Weights of a small transformer language model.
Architecture: RMSNorm before each block, rotary positions.
Training: a variant of Muon for these matrices, 196M tokens, 11933 steps.
Each number is 500 + 50 x the weight over its row's rms, rounded and kept within 0 to 999. Layers, rows and columns count from 0. Numbers have three digits each. The size before them is the row's rms in percent of the matrix's.

# up: layer 7 MLP up, 768x192, rms 0.175, rows 331-337, columns 0-191
# down: layer 7 MLP down (transposed), 768x192, rms 0.0946, rows 331-337, columns 0-191
up331 095:476547569533522495546560525476517472568520544474424481543441522507477510526431558597502435579405547512606481471483453539518435392513497500553449500581571442407577525436450573484531493564483512467361510508450518477474527620538478505431476507502472553447412513534453446571570546527446519527544540497503524508479531525520494580401545458490475463510474486570511525512479598493536496460494560505442369429525573588458413380435459526489521467467505393516509518444528547462501476521479496472548551548536633577536489507468536507594533498439459447450444478414517474589469505506511546424
down331 100:498522441420499427463500482453515457465507427480531615481548490467574439518526478451475537475611491511467513612567511558479448449558493560530413432477464474536493507632556504431525400487559448458517574433481477486436482504484525527519519533442514490448491452547511482612451335430470473415540588493572601478455425434473519554505553523474504538446451512483511452500504583483401530316468479566467484550501493543554470441470454476566458443567518498460495532493462486485560482491421429465472431504523522545526590470539468518502503618555511490550484505442458489505530523446564560529
up332 119:483459454507483491457511490568555477470563478592485472503603585490419548556452567479495500368499516507490400502637499478533429555528454423549593482552564455506540517584593564536472523593537527472483472491464553517454412475632511431452460560529561478471421581483476435505497559499448525518439435490505469466408527518541502535504518441463580494400495493443534609475552508470434458555430441471494488542441504548426450441557467453557548461512472424557491527468546558490424545482535461561510433494494519537392481491471507474418498586544464445534441464442533553503510542491589459544
down332 121:449446480549475447475502473577553526443466453422495538524494464475523525494495547524611496475413526486652539387534500474454420467493461487519502495504477471469627470542529516518460551554522516597421531567485576492462485456561530502518471526528516554487516534514421508564638545536526514440561508527450540521529488438520436558606516453444471457461467474508521613500480485536501483574538494448515498625468449489520500523526494437412422479478505491448566487493448534418417460565517461432591505392438456503535463447561519566409514553511541471474510583481448475474527559616641546536
up333 098:439510581453467617500523512545456479500480437418446510490529519594533516487545541382466430549513422471479538477395535531505446507480525437505453484512471558404460494467645485453468547488503445391489472536472570452457463525485528536494485505438550494469506458511530478553490503474486380551488438502507574536416471554505530514525476423529552479380487472368531524474494497393526417600561515485509510504485482550518606564474526446540506449496436484470473441549475512524490475490453542579390485452582510493409488522447596520615466549534462545617480459498410482407465497457479463528
down333 098:508492511513528481556478505511481500513528637572563477494516412467418496424497497526530581490562351475559407523566433508528513520482510498563530504523562420625474498536479502530485434464564438537479565405534531583532493501517506504518531488473515461555610581525507540446447501528461572467457440547548498457474524380497508426448528528540514364532508436496397503537469493513527464371481564511419524603516562484413547506519501435528451527494530490579536502472490513479505577464499494478480460455448541540551505451489495484441524515475532512403421607496531496599544344540477563511
up334 102:493504477455461587487496509509449441541449438425540502513542469478568576533476455543523492516453493429506502489474564490537424540534482522456517449501479585474503507401530541519546427487525543585564499501486496492542500513378480471587557588517590579494486474499488502503518504431524489404442497491441511390506544518483425520472479519573519490509621550472496596417453526436512567449489485472504473572456403463513504515524468526496468452515492550533417548604478526576491468395483392524368455655482529367487577573526617532503459477478539567518544490547382516516482434521533504488
down334 110:503590553492470490476606406447575563511461488517491536517452475523517576578527550517527538521494517524438459465492505523417463526487543392423468452569441569550435462500515550486521527416486533500599477414479570495515541539526505558425439449434477594560454501479521499414516523525397459523413477452475567414569475446579529428416471528536552373449524525474502511390423432456549491523538472473480493561543496519516464455534515454516508466480594470490432546415540516474447611514425481419517416502525481523494554436485527502451549467451608488537559520473560540486536430455428609476
up335 096:444466530565520482395508398394540497468493533464466483537614572440414480508534459454577451470564512520466536538523522554496493423498500558405545376516545465398465563418518513505447527552592470527561525534564562443628471540568497478568444544397527483530519504574409473528477474574550541565459541488463512537581481431466586466465485460547506547436555528514473442526474517547591501590517525523475500465426552475436523527518487490525455524511520555581544496451509597424567489422416431536481569477462508549438551565500504524558547511448551492548536449411492438546494490499514437462
down335 100:527446468493536535544503538523475429465512425443543515543529510561487477487509474525494545435515629529534507509491441485401624529496437550459571477524477574559525578476479493517568458497550571442516470505543523499519478534510499519422508464529491548457481423571578533482442502450566482491533515493572485427427490517497526544532478523418459680625451504529552399574490500500470363488411430519594492521484515424508458505441458508522469466542521542559540464448521500629576572535435574434589569453467498530561465504549499446516546485526478474491498551453488481562582421614455523431
up336 104:506523493557595469470486458463513520533458425509514468564462594568467438493515509509478517541540397526358599476506527502493495504580520468410488497478541486639495554611502533553523586529532473552447504501563514610530469494546499506516445561381461474493575523577465516587592449503492500532469444534415440493434511511523360536481416532487476487459473563535424593479528540447491522473540561606458509611498530453488426448519551582597490460498477585524514558493498441486449471510522553523547543448476530501624486486515508510434553517446466494502501457506592407433509533515549510523
down336 099:517449496596416610537506586543526541464548582537430511452386448512541507513502520426556451537514474492493361467543542522465487529487532550549513437488439437418577421503465600512480432570416467533583424538428461535537510507429552535494505618470509450471529424530479466477438522457574513595461557447539537579473447418522519497429480513516541436525598553467492425503493481487548493551472501437474592404486530503570487574542473484443505476514524511436497437464480550450509453476505511430432511500345502469449579513543477486488419442515534558521422537559553454503465460513460554482
up337 098:470554522483373506552536344510479527544504478618485520492386526507485474548500506495491571427549410454515441511500504507560560581591532416514586523501451493498622581500588522525558556503481480499418479439491614534622501458465537503459463580470495487582503410475558504560466501450524491495480552441464497521542456585577527477542501509493513461468501526434527511552535568450480532539541547555528514592452570613473535556492482519500423492617489546490467561547517540445505451396483524486471514472593478462555595504440465502526516546452529471505494526457462511561530590393471526533
down337 100:496572496397500453397456466427561498550453580505507499564543541515485525528464493472473374539545513504503485529470425579511477536461598458486550512642534486520487487509482432509502514503507487391491493447425511512527429507453455605475536503459438559562434490473446501499498604541484527562626587557581460417611478474473520511524580427488503539435490463606490433523475442580526527444529522533522532485550454495515431531491470525537463536524489470469461535385645585519453397529533456543466530538402517545477526477427494386497511511543514475437518528524515496450475604503545473526